Part of a small language model's weights.
Size: 22 layers, width 256, 4 heads of 64 (1 for keys and values), MLP 512 SwiGLU, vocabulary 3585, 14.2M parameters.
Architecture: rotary positions, untied embeddings.
Training: 208M tokens, 3170 steps.
Each number is 500 + 25 x the weight over its row's rms, rounded and kept within 0 to 999. Layers, rows and columns count from 0. Numbers have three digits each. The size before them is the row's rms in percent of the matrix's.

# down: layer 13 MLP down (transposed), 512x256, rms 0.044, rows 327-393, columns 128-191
# gate: layer 13 MLP gate, 512x256, rms 0.0914, rows 328-394, columns 128-191
# up: layer 13 MLP up, 512x256, rms 0.0941, rows 328-393, columns 128-191
down327 098:486489497497507477470516449540501505505495484494483516498502511495536517494499503559508501478462508463479489510523499468484499487499549514564483521517520501518518487500513479513458521567495515
gate328 101:493488493537516479517443541516518492534541505510482560518501470496445510512495518531475487482500504524530442491499510463498495514505451490481460519538510492526493508542511524466481532509495551
up328 107:515531508503537525509498511526503443485498483489456509532522500503486488477481525451482484480531463479487489471523482505475516536507522496512464511476487475497495483523543496460449555534513512
down328 099:502520479484500492508506510504492515487487498521519438484487504489452500486569474548469513466492511524497494504476514460458506533530514473472491517479488521508493527482461489507485462498502455
gate329 107:452492494505535548473495499458502508516537495487521519455481468528466467546465520536531507458501482505498491514443485510482484531477554490537507512475488509480475544481500485534478513489503491
up329 102:502452479435537481501522494512494520533513540530451488510482523506500506538511511461483497528503538513521513538498531515538522483530508528504525498523520510507551471505522518541496518506461532
down329 102:517460489555485521493476536511470474507507500524484499507448529511526478510493470486504477494477493475519460463496504503478501465576476508497473504488515541472483502455471501459501523478474459
gate330 096:522501501459518424556475501528485534484540511443512524499534497539489475524501510508508511546460466496550502489504459511497504502491494504536491506502495503536546517487493543516505511498503529
up330 094:539493512489499465567459529490512530536493520445516514492532520490525492511480540506519536531480487502560514482510481479559519512489479527481454489494507456514500497470506499517528467525505489
down330 094:477521446544507532454509513494477483504519465518500517475452486522522483509513487480497493503508518505451493512495504501508474497500492553498524478499515485520493502502448495468495516479493496
gate331 104:507500492504523507505497464505507481478505548524521473492510464524443532521521504472479530511462525465497466529508468503440520528521505502509490552550502509476430533486513462494534513508523510
up331 100:492511491461514480501492458494472494514475540479485509492444501472490485497537501509492460495497463482508469533513483503494486486467531474499479428466484498494452463483524439475513506534528468
down331 103:515505487543511538512509461511488532511528499516472531498484493514463510507537495515542513492515489499496488498459469493509519466464529483439500502530485537522518492521483522516496573484495500
gate332 099:511493478532504496506473519524530523522531505494462489481506499527496506482488461494465504465523499520481501459497487481504501516491506511512497509527502492542493490494547494534451478505482468
up332 095:490498509524472506521508520496504516514529565506458501537480534529516508488536489534473484506531494515487526442485499486469449472517474475562471497537470552483504490494530467517464449512550542
down332 099:502528539522524462520493497433462483496552490548533497497476484460481487475546536485479507554470490513530517554531474477528465515459459507499517469481523495478484515502467538496509506530507503
gate333 092:485522520509518504473474488509528465509524517552490520510516518501506478506530477503516498509513540542502488513479512525517505499517484527513486522479472568503533541525455521484479555517556469
up333 093:477499513495492544500519482512458528532522545511511492526504502513494549545481502524470529508473524527485488502519532488508492514501521494486495492509525529493512470453510471473482482540497503
down333 093:527510525480485469536507515536503514488508474497523496475445491486469508480496521501487510498547474477499547486479513573488484522474495497480505474487491504485492493525477494542526465465483536
gate334 095:520522439520486489455509514470493503521467535492460496492530500480478448477522549463512495522516510479495489501537483451493528517472502488514544444478513482526502479509493496502510524504503510
up334 094:465499476499457427504483481452475491489520508523518481524485493469497496492477498482488504478447512521512571513518498478489573519510484515527495580512498562483484471526486490497520532505511506
down334 097:443565559521491511474507508529484499533512498528502506457499524509521477503518498514500537504503459490475514508501540507482504505481547519455502498489511478496481503494516499499534468552514530
gate335 104:569505498487511475499526538466489470465459486522489500465534515499511501520501485542499517527490534533452500518537542486531480497463523487515515496500491495498516533551490487506517555482502503
up335 102:512494494474504528488528542426507529453491514491496518533476481503494516486535497492507519516526522489506465457520453472476496510552450514510495496511529492510471504505473512489513518537480492
down335 104:489518490497527547486525481559503523529506473477519520529478534483527529463482518553469479450506526489494508512478527531507479501499521502520493515494491495495473496483528500505503510503489503
gate336 103:545510496531519460486513489511514519507496496488482489530506519456492509504500490481519471487473530499493501532495484512550545507505543472491474528520537577516471496515553487483502532484477475
up336 101:498491521505507496451529558514503469506499465530505473493491525486497501514518523528519480510491490496492500511518457500493476491458506524519549497534500467463553491518485496494501425474493521
down336 100:481486500489459555504499487489502502485461538512502538448486500537518476500505507518497496501481511486503541480448489521476489533515512470481493471437546487470491498507479519493494502517502535
gate337 102:518543472464451526521464516505486551506494547507513467498478535481471501509519513542522504510493489514509455486525507489504511544535537469529515503545511523502487495534493528484498463456515478
up337 094:542486531542471536497491502530513482455460521522502502526518494524459528474502547533502486520497513514515541488503507466442516465514557494573475497514467511500514505538500494533469523516526516
down337 098:461520460508515499475523521508483546517502522485492484492461474513541497518461449506508537514512517447488483510506506524457483436481479520530514526466526440549489513477517518514476492515467463
gate338 099:514512493484511496550525504475486521511501518465465516473550485544519485457507557502509515502523537500491529493543502449541501474527479521478523473514460508497473479522526451488470506515485487
up338 106:513538497509505494486473480495543470562523481523512473511480524467507469506510489506482517532516531545513498463532478493474493494498514458489474480494545512483462532500517503492462460506517512
down338 098:463499486496480515501551472503479504447526535520479534492534531520491523498499488465458514499531508462476465521499476528492488483543502500532521464520432480498517418532507465460531531482520480
gate339 106:476512512500479515504523455440481477527524482506500485489507493519503519453505474496531500476550499511505482528501479515463462518514468509501453507498472535508491494552503522522537533456466505
up339 101:530519453507517494529496507482534454523517512530505515513517498500472506513466488512531542469518446516499492500493480502490506525512534488463471549498454491531465525491534516513505450466492467
down339 097:526526520462513507492495503481484496496505524540501536529493513483481506496474540469501523504474505551479518525464506478493464521499491510537516487517497514458494448532487483468536535502490496
gate340 100:487487453562477500511493498527486493506482496520509507496501512523523493511497510477550547482542511531504478535505496474501511521504499493466535494488531501446492533523518490453533498519528491
up340 094:481506501474503495465513524505512506512448508480498506534495500509510476489512485461493492512470493519500513464526501492513540481481449487485503498517478515523479451500506485478501525490482533
down340 100:549493492518520532491490505518484510473499555477502488501519465505541475497487545480521535471524487500493460495512497503478478473522542494476503535491509463502483549531485511525522501482523548
gate341 101:464493440454516510492495502511523438471548480506494531473501504504494492506493530471523488458485542489499459503468483491491462500500499521535475510470505472519485473493494496485485510447453498
up341 103:496470545482465488536461526525468488500492502507470488483471502479505496517478506490477503519496498494526508542506475463486512442524494498519458558513491483480476489493489506482512491499512525
down341 101:490521488498512487499537463576487506498517463466497538512495512486522512476461497511505505453489487501504462473511485519511508522513504455451515510486488522501512507495516467552484471504504497
gate342 104:562487523504491481507529528516532489521455524525501542453511511542497505456495490459508525465494503526521503497463518510454487467517564517522478518473491555494490544513500545484508465482466526
up342 103:485469506507473501519459523490484450490497520491543437528516493527492521495464500492489490488500522519510497511507457462510487522471470484479490537493504474456485512490474531487476480498481483
down342 102:506535495502544429481481503461509553514512521482502473458469493516490481459520493475515479512467515501492514500466481495489509484486512540463493497490522518499509542510471505512504515521484516
gate343 094:479474467512542502563555502476516516536514494525550499474457511512516504504527544512513531523473500483517540516551509525476533487441520484479513501475466453549478514534485485477516485489521499
up343 091:468516518486505513478468504491532472517464492459518484477506483486519486500538467503513537466508493492492474536512488490464519515519475506487495492492475541472502510441528499481485508473487460
down343 094:517507488535492498513493521524482504457459477449504506513481535524536473483512541487454525553497515511473521478475482499516512427524483494561494514500558486501489485566485499537455458525525519
gate344 105:528475517503502551506463530538542488446533546502509502524477490535478513459492516482483484450520480512489474515527484519512513516507502489501451512502481521500505520512474470517527541478532498
up344 101:515512476497515518543456477505489483489523468487484519514510497488528475452536503525491539489484479531516548506469519508465478475493518480461501497501491438497519525525474507509488480542500503
down344 101:481472473480516506511454483490510562488508535521508458484516486570471506514481517545472513437528525495474532507489487493458517489521511472554478475504449510476452489485541498515482511499465519
gate345 090:519477539502531491497529483525504579528512504497477476505520529530489519524535520495462476478472528487537507518472485473562512502466496506492541512513526474538500528504487502538540491454550538
up345 094:520520479522492485516504515492531518496538462519468474491467491506468551475502462515517532474538519518507489466499527514488517550488489530546514496495483509510527510501463487544485489525529485
down345 091:456497565461484510489451512522508474493502526516499518478529506505568485508498509490526496490510521470496499554492510485526533486499511487462469488514501499459516507509511494497505492484506527
gate346 106:487487475511490521515519493496544501473482502501492467475526488497492513520516514485513529488551451506469477503514549523476532518487469536496492487502541515486518546512508471528497566451505513
up346 109:500480533522509502517499490514519480492499516500511471518495462498497481545483492487509437497501451477480484521481486474542493523452503505440521543457523451495518534536513539474441504496491477
down346 106:535538477505526465489442563477490506484501519479538460514503461528461528494488511537530477489509476540434494479478488518485502527523552477457524465515481522479469540508466500523529506483512478
gate347 101:465525537480507473509490521513516478505482495498502533458492514504515521505518514494519479467520487513490460472504469517501491540478455473524519502453490515506487487483488559528454490506495494
up347 104:519500503501538487471522532514466516486455475491445505514527506495537463511490541479495508496485480549542477542512535505509491530500510478494503497514473475526574478509485488461519507497471523
down347 103:510490512490440486504562498502519498468497457529484574510467492491519521485503431513585507507495536500497561456478530519457443521455525496521489514461500498528468533472532522484475467492517485
gate348 096:506481480494461500524511505491511447477510475530514507509527554489527485490491492475528492504517486555471520484465496528526460491512544473524482512508505527493499518537472526480450512473551499
up348 091:504535466501511502479446506500466498445502507509471470496508471500500512519488448538518533502529466490539478530505473485496509511470535512478499474520474522489489532566527480486495521513489549
down348 093:541484461532501508520532502432458504507494567498504505515507537495493501519503485506542472523496492512490462475494515494476542490509504505524508526446506496474529494445514498533501482533489460
gate349 104:450552485533478567492474491500509522511514512513496504459488480563485471480474522506501478461544501526535518498484481463540464529542526473510495550519503498493483522446497518460475472477504488
up349 108:522492505514464538518506504473510495478581510514514504495532456526488516483519486539482532489499531486466483484504546530555477492541473526554482482476515541492495436467553478455466506480467516
down349 108:461524479462448499476515521485495509477518484508490483514528477512476473528530504452501486489495502509497475524475474490478485444480460521560507517507463495546507492487478503500511556474495541
gate350 101:526471515522468450468514481496537506508497553487485506528517511526482549491499511507515515502496528466469490487521477531508516508488513462484464476555486521528501449484459457485522480482501495
up350 102:457469508510522492490476504516472501469527435476554504545471509529519476504507500453547521502476483507469486523483496494463508530515442499507530521482526495453486471475449486502451526563494526
down350 099:511499469511500470482496487505550515463502545467480506524515493540511496505476507516506493494492511418486511498512523454457501494492526512486458514538529477501500473498488449524516490496520514
gate351 100:533482533521510524505511547512561473481485505522519473483492485513492538546504487494517500481536526536479484480484531495499511501535552478486545503465509511476517512550511500527540522511540501
up351 108:457492498507463483536478489482489486495513494489506526521536512474480463470507501489509468497464497423520486505491530506439497490516490561467516538482492538480492510488475499519493454505521530
down351 104:548506494484466495510479480504510527485470473503548469485533548517475517527474477468507531451517473490512532491523535519526491518478501519464506496515475548491522502569542526471497507497497475
gate352 098:499460550507537505505516494466493510524493488470531484543490468459487486515481472537503503528516528500476525506517515492509519528479480514512501569474543489462482494504481529453480485521519460
up352 100:531481471547482515517533531514485494482515504448524470486499492489500480530530531494496461455469461514526536505519464515497465525492486549494514541464539472450500550503506548473512489509491449
down352 100:533487471493518511503518563501507500513449486495518519493478505500478506461498482482504495492479556441498507483534484517511537497511517460483518537474494454547496480516514489469516476517523470
gate353 092:511549452527536538503463513500492499508508532503489486499505481484510500489514485499519566529542522474526493522516486471501502517490499512471466501501525481474467505501480500522506477469496487
up353 093:496474486517481499495509484515499497480537520483489498522470495518528498466498527529494483489534508538507470504500526500525490476509507520495477530523458487558535509476549493475523502470464506
down353 095:496529477501502509511514541437467515524521545506502503460507482472487516500483509511512475522507499445484460500526518493492501496498485470475438457527504536461510552522515509485481520483487471
gate354 102:537558500521475473482497512465470505446520472465502481489461506513465486537553465447533466511489450501501515489523523476461519529493499491531510506502445522546501500481470509458457519483475513
up354 102:509471498508520515482500500512539532477516538450499494496505493496512461503488490450507524521526553490483496524525470454517540523495488495512485487497479529488505491498459453487488526536477485
down354 097:499570501510488512528512511479464490502468505481490456443508476472474472496497514492510508437508474530489517461464440522527514503473495492533444545490464490481542524496482508467488487496469512
gate355 097:552493545464501513479500523491556503514463480496490518527515509536476520538482499517521545518494503449456461530473521532527494524560459543527533502495498490466457525470482478495503514470481534
up355 097:453489481514503488536485456497501504499488551525517511484516485484496503502485518489483514533537491511496553507490495494528495506472534533499501506500498487471509470490535488509478499458499530
down355 096:501521474518487520520536523499511508502495538495498483508470530462534503483548506479491488515491503516481498465517491498502481478511497494481499465485477537519449530552493511499541524525506479
gate356 100:463507462524534521483526484532482486492476492525507461528524546529532524506529519500472467516465496461478532452524532498521540454498429478478535488497460554474480494497501477461510487511517516
up356 101:499456507510469497493503508513502511515512479481489515498464478512531496510527471506510519485496516492533445465494484498444459473521523478512418491489489509479521515538483560477484522508509454
down356 098:474534473510492480505516534541508531486503502487547478506527519513480524525480520514485474559467501469483516507521513520505502534488468446468523499547506505503475515479499511456507518518475499
gate357 105:527499523477546543498529501492511511506484447516530498528514508529513563494485494463462456508519498506519520510450506497530509530493492460477485509466503495517480488522475459546505484500533497
up357 099:508526534504461514468454520500502474499487482473513499459526502542507436481533515548528477498476516456516491512477514499508502489504485474484478498492477492529485516508487523494511561486460517
down357 102:490500476499457512460516523474470503501542499492526476497507504516483514472464525489496503459518477537503504470485486546519460477497535554527533473457545516461501507497505485525459520476472483
gate358 100:511491553503531478534526533553491485567513525494468476506501454463516494519462483523494505451516476518531529507497508545506533477509484493522514551579483475487498480530499526522503535502508487
up358 101:560511514512527529462508517515495499509506524494511568470544536501506491475517502467495497460511504479500499522555498474486521462472507482500507479506492527503498452506491475517464466479491541
down358 097:482479506498493484509489499455520510519531524520517419526518502507484521504549508513467475465510457509517522494519458494485506545484464489513498535531534501547535445539511492508484457463510488
gate359 097:499482498497452496487513492518503444521501516507489529527519517485475479481489510498502472458523531533537512465499483502497502486485522505487512509476451474529510495501514490487523513451559507
up359 095:493515519465498518529491506560510466482500462500489522496525487466520530503453519491565480443499476488486517485500441475510498484492517513515524478519479493477537527498471493537498514451514513
down359 096:546501472490501495496542523502511502526512502491513494510526498522488483473499520498478519547440523555525490459516509517512513477506484515500483505472499528498532455509494499511520512518473469
gate360 097:538507509525496455498522496506526490481459489498463505503501481522492506493462519468553457534505533500518474495481474519520493484503519536496422482494478497449473564485528497540472474474513505
up360 102:489500479538465491470521487481512495491502494490506495517481533525498466494476487476486494508518444565534496511503468479490498528500463505531522507499487506452520553506514499506509488516497511
down360 103:470510466467531514457512474418520499514520477472550512523491502504524492526496483488516504449458541502515559494507531483498514545472500484499472477539511483531488453493486542477455531492489504
gate361 099:554512501519501503480517529501505527461473503474481523488466490514492448499498496486520498470512503479459478514505550520468521474453480475493479492496510497473494472486487560553502466467428541
up361 099:555510492503480486510495527513450487463487496517511466500498491484497485494495499513467483540507505454513495493511461467508506480516460504479521503488523527531526437466493518509509470480484534
down361 099:536516506452474450521454538490497479518532472513488510537528488492476495456537543541522494529480508497508513516528472517489479476500530493499520520531521507484511527516501508490508504486506509
gate362 092:480507534523504522449468486531539488481472523523480506455502486501531509476501477487534480501501499502482507500482497526518549451496493482489499444527493443509488476525527503492525515518529487
up362 091:518540488491497530525469527505543472517491496498497565510487486488537514529524485518507498533532463494523505462468508466502515511511510497527485558472489499456517515503507545532474443494445478
down362 089:483459475481458503495518463453473489492534487498489457515491547536492500461500543484467477497481485506492480490499511543483476525475520532503518520477472475496471517513464453527544556487513540
gate363 097:531528487469528532541473515554530500518608463546515519470524500523456542481478481529545440502542501472518474503487502474477485536480526541517486494538480491537487518474510511516471527559511500
up363 097:516527513507533482492492490469478520538509493510587506508503506507505518454509483514516512536475509523467465521503450508489481485483532480505466509520495482466493532535490479491483476459542517
down363 101:498441483537472530525530481483538562518495508492465466504484484461504507566506570496488498504506501525497524494508500523502525497511483509499528522515553479516525463507467518501535500485511516
gate364 105:442497493517479436511537487480476483472551483494530509498528433545475481469460496497505460510469492493511515529463555494505513527492500511504509500503505503408485500485526525514501522486535499
up364 097:450527494485531490480503471486469514486531520487508530514528455474517483487467519486467522475522506499487475517505542497485505491446512470483505477474468498488468488498496523466492555499479512
down364 107:504520441500484493495511503544511478531512532457478494496512527484528503514492518502531512516498514522471515480495468560492497467518457476502464543497509493472506472507491462467480469514473483
gate365 098:517463559500523460482491516511510536520484476474491499508545500485499494480504506511466473535430518463518526501496511454484566477498503501492529468521508559527451520494505508512499470509519513
up365 100:533583427498486493498499409492476467500490497524471486499546516489515484511510499513481491526481506490501465528428493456505490454504533559506472507517524493477494503483539541501524505442472504
down365 099:552508512488558489508464495453477473456521505512512472510480486502454514487483485461500514496474541526516480474545501566544509498511485512539488509512483502528473473483486458527475514508527516
gate366 107:497498481536461467518518494499499497460484523488498465489492495527464528472492527471510441525487527507479438488530498503528477492459508481455487488505482532469496464462519479540525520482521471
up366 105:525503525475537506525505486480537528483502533500461547500499502474483459510492487512533496472549497472495494480506446563427508516524508524589507499536519489482464520508503520473551489482499512
down366 102:563510534515502428525515533496490509472519467489521504483504528522498488521474503505482478509496476500457461477486469526555519482484449463469510505464467534508486558500541502476478472522476533
gate367 101:447495480495494468505468486503531501491545487477506472476490529489518513493497531506543519528516503498490522529501542505485534506477516541462523491503472494504491510495487491536475443502512456
up367 102:534515489512470547505532515471502527502544521524525511496516507503502500568514533462490509493503490554498493492495490510496474518527517520493517549515515472542509492489451533493467488453476510
down367 101:516534476497472437494548511538539488522527511496492491547480499420491470505534512521485497516486497475551503460522484518533466494476507494511512477510493518488482496508495542491502497493480526
gate368 098:523528514549491498497534485502515488492502509497504479530519458528521499503508474503537484479525528567506483477474562495465484480536511465487472532492464506464548508546545490502491515473499474
up368 101:519517521525509530524532466523473493462506510486474468512532479495500512516521541494554472518488497521537523455508470528510480486531527502513501514501483496534555450515509486519523521475497459
down368 101:483484482491502482497476480481497468520491486524515530493493540500498459483457482518505482506491485515511484492516487514518553547502516550559513467510506499500505507460487498488507506516504543
gate369 098:543450534504468544489512495525469465494501514459480494492505491494524458546533508481504497459537511525516492473478489572487480438475499495471488491511488487491497445492512507527512477469497533
up369 095:508495522522523496495507498453503490489501491574510514496512499506530530510517466473515492527522506500477507472523495478500514498471491506516482475439477501525516502519464502490450479514506467
down369 100:515525491489531478480502493492505481508489466475508498501532509547486485453509499471488501423476489464482539502475510492540514503478443469490468468460505473487458549471502461480503487461495459
gate370 102:502450508492519489459558494519517532535504498475516507483512520579522528476501480425524478508516463523433502521487469541492484504479484513495498492518532498483522453510568454500495513510501458
up370 099:507546524509472497475493475490462460525520523509441483524506508454444459562512497510511523513471493523456504494473496513549499518486474512524473508472443515541496517501469527506507535499488493
down370 100:514492497482537503515513495498514523480527503492515502518531493564552533469477513452495529452543475490456489505484500532502507488500550530547482544488529511472520518515536498495492507508544460
gate371 101:508510494488470511466497501449507494510485560455474515536496513475487528499485537497482458546454520481531477512496514527512477513562497512487499525520495531459505466480505507493465479460500512
up371 103:547448548503498567491514513485491501500509483527486511490526506525488462528529524495532526529557529519474506506531472479510507503492471471447512514488488458500505530496520556499500491517498529
down371 098:469493497514526494539475512467522484507508499500504504526490524469510490484516505489476541481508480516540549532462504489465511482438508487537452492517511499491463513507461521491491533516469498
gate372 098:470469490506483507458525528514533484514522546475493532526514463502528480534469513501457477498497506529517510523548466480489517472504505542516535511501519473490497477535500506492494478544464540
up372 094:564473503511483531504493492488494503509483464542451502502455503484495494469483498470516512488488481479480513523504518465477525484518503506510555517499519506472546514477495525487477525506482491
down372 093:502489493497518507470511488493519510501531501495506452475518547485481500520528470524481525503520509488527497520480515485482490520473448465474477501510488538505493495490503532483505526492505446
gate373 101:514491516516497525561490500486501533514504516501470509466532491515532504484504456505512442505464503502509479504518501494494481492476456498514505475497506544480463436512467503537473480492523445
up373 104:471512517526490501473511508498481489467496492511481501506505502511478508495495444535471493512472497496516523486456470485521498495490499507514499549496502482531444503458515480436482524489499529
down373 103:452498478540478506458538464523501469532488494528503474511467547478532554489480474452495500488508530535474494514465538521458472513526524523500525476511504502511499475492452499519482519497511485
gate374 092:486473532504472482492489514508511508491503494512481502510488536482516493505498515524525500541476551471520471512478507509482542536487450531510511511465482520468537510532505491476544486470509490
up374 095:579488471468465468477493541502525496513461511529497534535520540478488486505473496514475510511468488525508513480507505472496481501548462541459504498459530489505510529524509466513507484503496509
down374 098:503504522517530546500495484456479480487501533507515569454514504500459503505494528506493465518498505482499474506517465516543517563469490515519470545514499543509509496565511490500463514513457527
gate375 100:509525460519498517475476495498546469493506518499512503457503529491541504499470541497451479479471515465501477480502488497454501505547486480484436492460522554498495539492484499465500476512515505
up375 103:507507496505519532487475504514500501485512505513471448533490501522486530503481489552521527503470497493471455475480479489481487514550512520498503480462517573486513515493474514484519457475548519
down375 102:502506458523542531530514533523523506530520528526533477531429536522504459505477546521506496471490506543532456533499491519472465510497501523497507545491463498526526501524559526485525506477504511
gate376 097:475474487490529533479528497463510505511512440489528451506505500472507476534503500471535514472507503505513488445525508495492515509473445525485516490503534510489493537544475493462451500497490507
up376 095:524478472458502478496502533547511470523493472496470491512523532503522525503497499505495470494463477507490497489468455514490531458505471464490510503520525459504503518426513427504491544502530469
down376 097:480448505486469487507486500545501453521494451509520493536539482491491510480522475510482484495483487465488484476528530441536506453517483479469506512498465555517533473503450489492502551476466512
gate377 099:527496484489483505499507504504472474477457524524497495532481485506520518499483481460525495489479548527531473542477478486501528507498528454481511515482502541477499451548526468483537472470519504
up377 096:534450489476477452476502510482476492504555502517522525519515501532498518530484490517499510456487480472546508525516486474497484516507489443503483493473513529542516500502493479552495503536550526
down377 096:529484494533455532532528452529475481489466495503524484540468487504497508510447529500500486525497522507498500483513495492500503514474503462542503491536486489533473480511483505518474485489490507
gate378 102:451496469494506523490536494489521527513441484543515461499486513541474493497469493541536499516467468532515468487473536512427463519464531481488485518483518497549521514504514495489480493492541509
up378 102:493507556497533513514476477484525501479534500463480511512500528536460531430452504475494504524507542500487506456492464497568526476457477476521521518481454535473485470583506515487510470555497480
down378 101:499498459463477509534534487513464534429496525514484500512481473502490523512483498476514471451499486545551487515537516502510453484493509507491510489488508499530510477444489484544544495490511523
gate379 105:526517501521492469505530476477507498492524432492510548474498484464495481504494501503498531476481505484506508494502542512478495533457488477508479521540507504475545518512506519486538481487491498
up379 104:497490493514496512532472441507528495474524499514506498503498503504512493496494465490482509495524517483518477450525481486458466469526504509517503481487505519530518491494461482474517479499506508
down379 108:488501542527475515469504465458464524473487520515535470541528492545506501489506489489483521538474498498529463511477490503511542514487531444526500502523526523525469507511506537486565547487500481
gate380 091:464468502508517511486480494512485544501492518479522475549549508508546487550468538508514458486511476492483513449484512493544484506483478471452502489533489496516477485472473479490515519493495529
up380 091:477532419491523527509508535511489458516515506463508528499506499477509542509459539509542538498517492502476517505482490464533518503505538501506541498502507466481504461504497560491432511470469518
down380 088:563512534461501505534482480531492532515526488513501423457480474503501514479491477518487454515501504515482522536508521506468481514491491528483546495506492527486489490514521495481515514498515471
gate381 090:512485490525508477493502531491491507505502473494484506567472507490455466490459470485483478500501540495461477515450505513461514489464531502515505508523465480478528522511512470506516512514527508
up381 093:506517535533508520476481488456542493466492511543508503452462531541492484500504504462512529466481529516517483545478516549509456477529518536489492517492510535490535460489488504464483533506523467
down381 093:509488510475501499551498500528554477536475511499501460518541520482524459494468489498465486479505492493479490483503487464530491449466497479541508474477500515529484484491510492493519510497510542
gate382 098:513445533506510503528495505522456502485490497521536501450481464502546536528517513513519524528459501522502505499467523509485526470484498480488531489483521453503495490482477477506510455502522497
up382 099:539498477486539485455498471504527506521514485499471525527529514503449503524459464483470481477459479479493510475480462507545497480510500531525470471531474495501509457496535500477482521458520525
down382 100:490481496511475522498457473529515512530499523483511466460499559467523479471484521512492463556507497501472495520528503495486492517505494500505540553483513483520482454444488488456502488524476493
gate383 096:494532523501473502493468474517505513483515477512529503488540508490466501502461526470488465490498548461539521484501506510462485530466491509489548496504513465500515520504512532476502466453522564
up383 097:485504484483490527516488516474480518501460485489470518507476495509511474501528500553475538496469499490478526479531483514501531511516519493487453490477504495506501480542466461502476475480504502
down383 093:475473534491523466479513503513486513464510485510499545489559508542466463503480548492501502493532541470523505512475472464533505466509509520529519518490478515504496513506453516503535479522502473
gate384 097:535489488527434517476511528512477507561513458483463476498511515484520498495520524498502475497507473503526514464543509501486521504485476488472496531505500525486513523495491469485520458477472474
up384 093:536513497484483517484519508505463516459527481495508507534532512489492455471502443480476483514531497527514503512520532498504511480479549470530496480476536468501505469458493489491504531509520522
down384 098:475492519493507477481459534532522536506492504515483515482492477472489519514475512525528500461521500463508515498491479554499501542542467515498500514512484533488509511476463508550456488492501485
gate385 094:536486523488510525497478497508489497496465491468537494526496511528511505506468537483502494514511520499442540473444544484476490493484519504534468543515511504482507481503445483548533470525550543
up385 092:482474515525528502544571502517511535485516512541461539484496505509469583521548474487546510496523467495473489501516523528497520518513486520512506539526479493491493446497523495501504535513528479
down385 093:464498509489494508476443545489505545546506520497515469513512500497550490492480508515493453470497526511517528486486505495502534463548519476479562505502559473459520525495502547486530467534488511
gate386 098:532544469512484491517508468513476508498494560481487484515522470509485483463472529470498531526520514506495519490535519492509497453484488455441472503568467489533499492491507464519486483531462482
up386 099:530512494523520532512512509497505502537481504512491497550513508489467454531490500511507481541480558476459524504501510502479470477461506480508476476537525562475499467497506443509501499494446501
down386 099:469497492518496489477520515455481472477517494477513476489530460514494495514466527497488501522455499518507505477478500452531515529502498491529493565513479480506479537465509457543505545517487490
gate387 105:438516459498514515536478487480512521525488493492489516455502548546511525516495501525526553480486499498512508532534472471533514490546534504506488493498501493492449498540513532501499515463487466
up387 104:444494514484533483526470508516466519516497462488518491495509503516468511507538496516490480542547470536449459491500486489491543513464525477508503490538474473508492525447526468507507537516527523
down387 108:488462481474483524506502502522534540513501534509499465475486527493505466506489474525477499471553487489494477549501463482519545505477517539476504523487475525494474536497479481454465455521503444
gate388 099:472509492469519513454476497466492531509493493476510535487534496489498500536521507497513452475505477454475499492491512538506535529498467497496473504539556476519519498500530494488522499504507516
up388 096:498498494496488510535496532520502473476513496528517483505426524512508512455493489472494474481459505510491476520482508457474463468512514467486520485483540503479482500517512474516464492530474534
down388 097:515493466475517500453503518467499500466492458479527500477502483475460550503480479514477530532510513472517534525480461503501498538524475515520465504452458502486521469479517484500507479505493463
gate389 115:446476479521524493502498481553500464479509513495487520484462503515469510511473517487527530502433494432495506491492507506537496470520524467517531516470498527521488440509557566482478513505477484
up389 145:489510540483518522456490496460511546530512509551507516496504524478531481431479486476510487511531523528486472496525525487483461520457485535497505475492470496462485528459490463533525521508469530
down389 113:484495538485461486472497530463477518520517493555518493492525481489516509503483488494495463531536527512472473498518510534503487541456468548523526458526498491477520522472476469509523532526511537
gate390 103:468490499517493537500503520453520522480535483479524490536489512521461470482540492494533485555511487562464531520453498538474496517466503459509475508533519483496514501534484507529466516486501473
up390 102:500537487511459492549481488472486450502493554486488523504470514495546520527525519470561470533552513516441526506543474519480503470494493515471506473524516499508512494518513510463513478462508527
down390 102:559502466526527551530482493554475473566508502504495510501495496455514497496497504484501484507473464512488446503523520517548483482440482498533498523493468552514520544507506469491519523539500502
gate391 099:467464508472533544519464482509469513498468544495494494531521520491527507467495495564496499495509486495504530495506473471505496530490442522540540527557516489469459513516479514473538497505468517
up391 097:518503506503485503520505443536491476535511500499532520503446488534522496524500585461508476488497514503478443512519508496490487463475486499477494488527525495482498492518535518512523493473498516
down391 099:547510540469505456489548510463534489487495551527491504475555497509487507487483493531493550539499512507524483535456515485513510552507503493516486503519508533517501513516497503482501519473491506
gate392 104:478510502495526506485549500523473490481485495475516465518501508533504474512536495527516487531447462547546485535509508495471491501533483452483457507501497479511517528472494511475537512473478488
up392 100:486528537472510530481499480538541493470507473506492466529478506521543460483504488525478436505507517532479561515502509477486482494507492518492513528474499474506503517498456500500491539512482540
down392 100:449504525528487526524508475524508513545513482469505495504490499498500498511509499485492487508507515486518498505520510551485524479489552458473483493489530460498513510520513515477511494488506496
gate393 103:473494501497489555495488498515538480498495467468515475494482492512490497494456502469483493500520497497534445520520476479504468471509530504456499505459503548461494502482507494530511515523533495
up393 096:470514506438477514509494489495537487468491510495530483499488486476536506449490498503468509549495501496458502533511488509493544495481498485498514475526493485574499472481478472523468497518495500
down393 098:535479450506543468469467516502474502491453508474465485564543515471531443490526537492505537524488545457505453509495491500461525505529489550553487536507458490506512451474500515465496500479513466
gate394 099:498528472540486537468493493512493471480477518514441544509540508467466494527525471531522520481520503497497519498491507466493466525509554565476463498516488486525484533521509518484496499503507492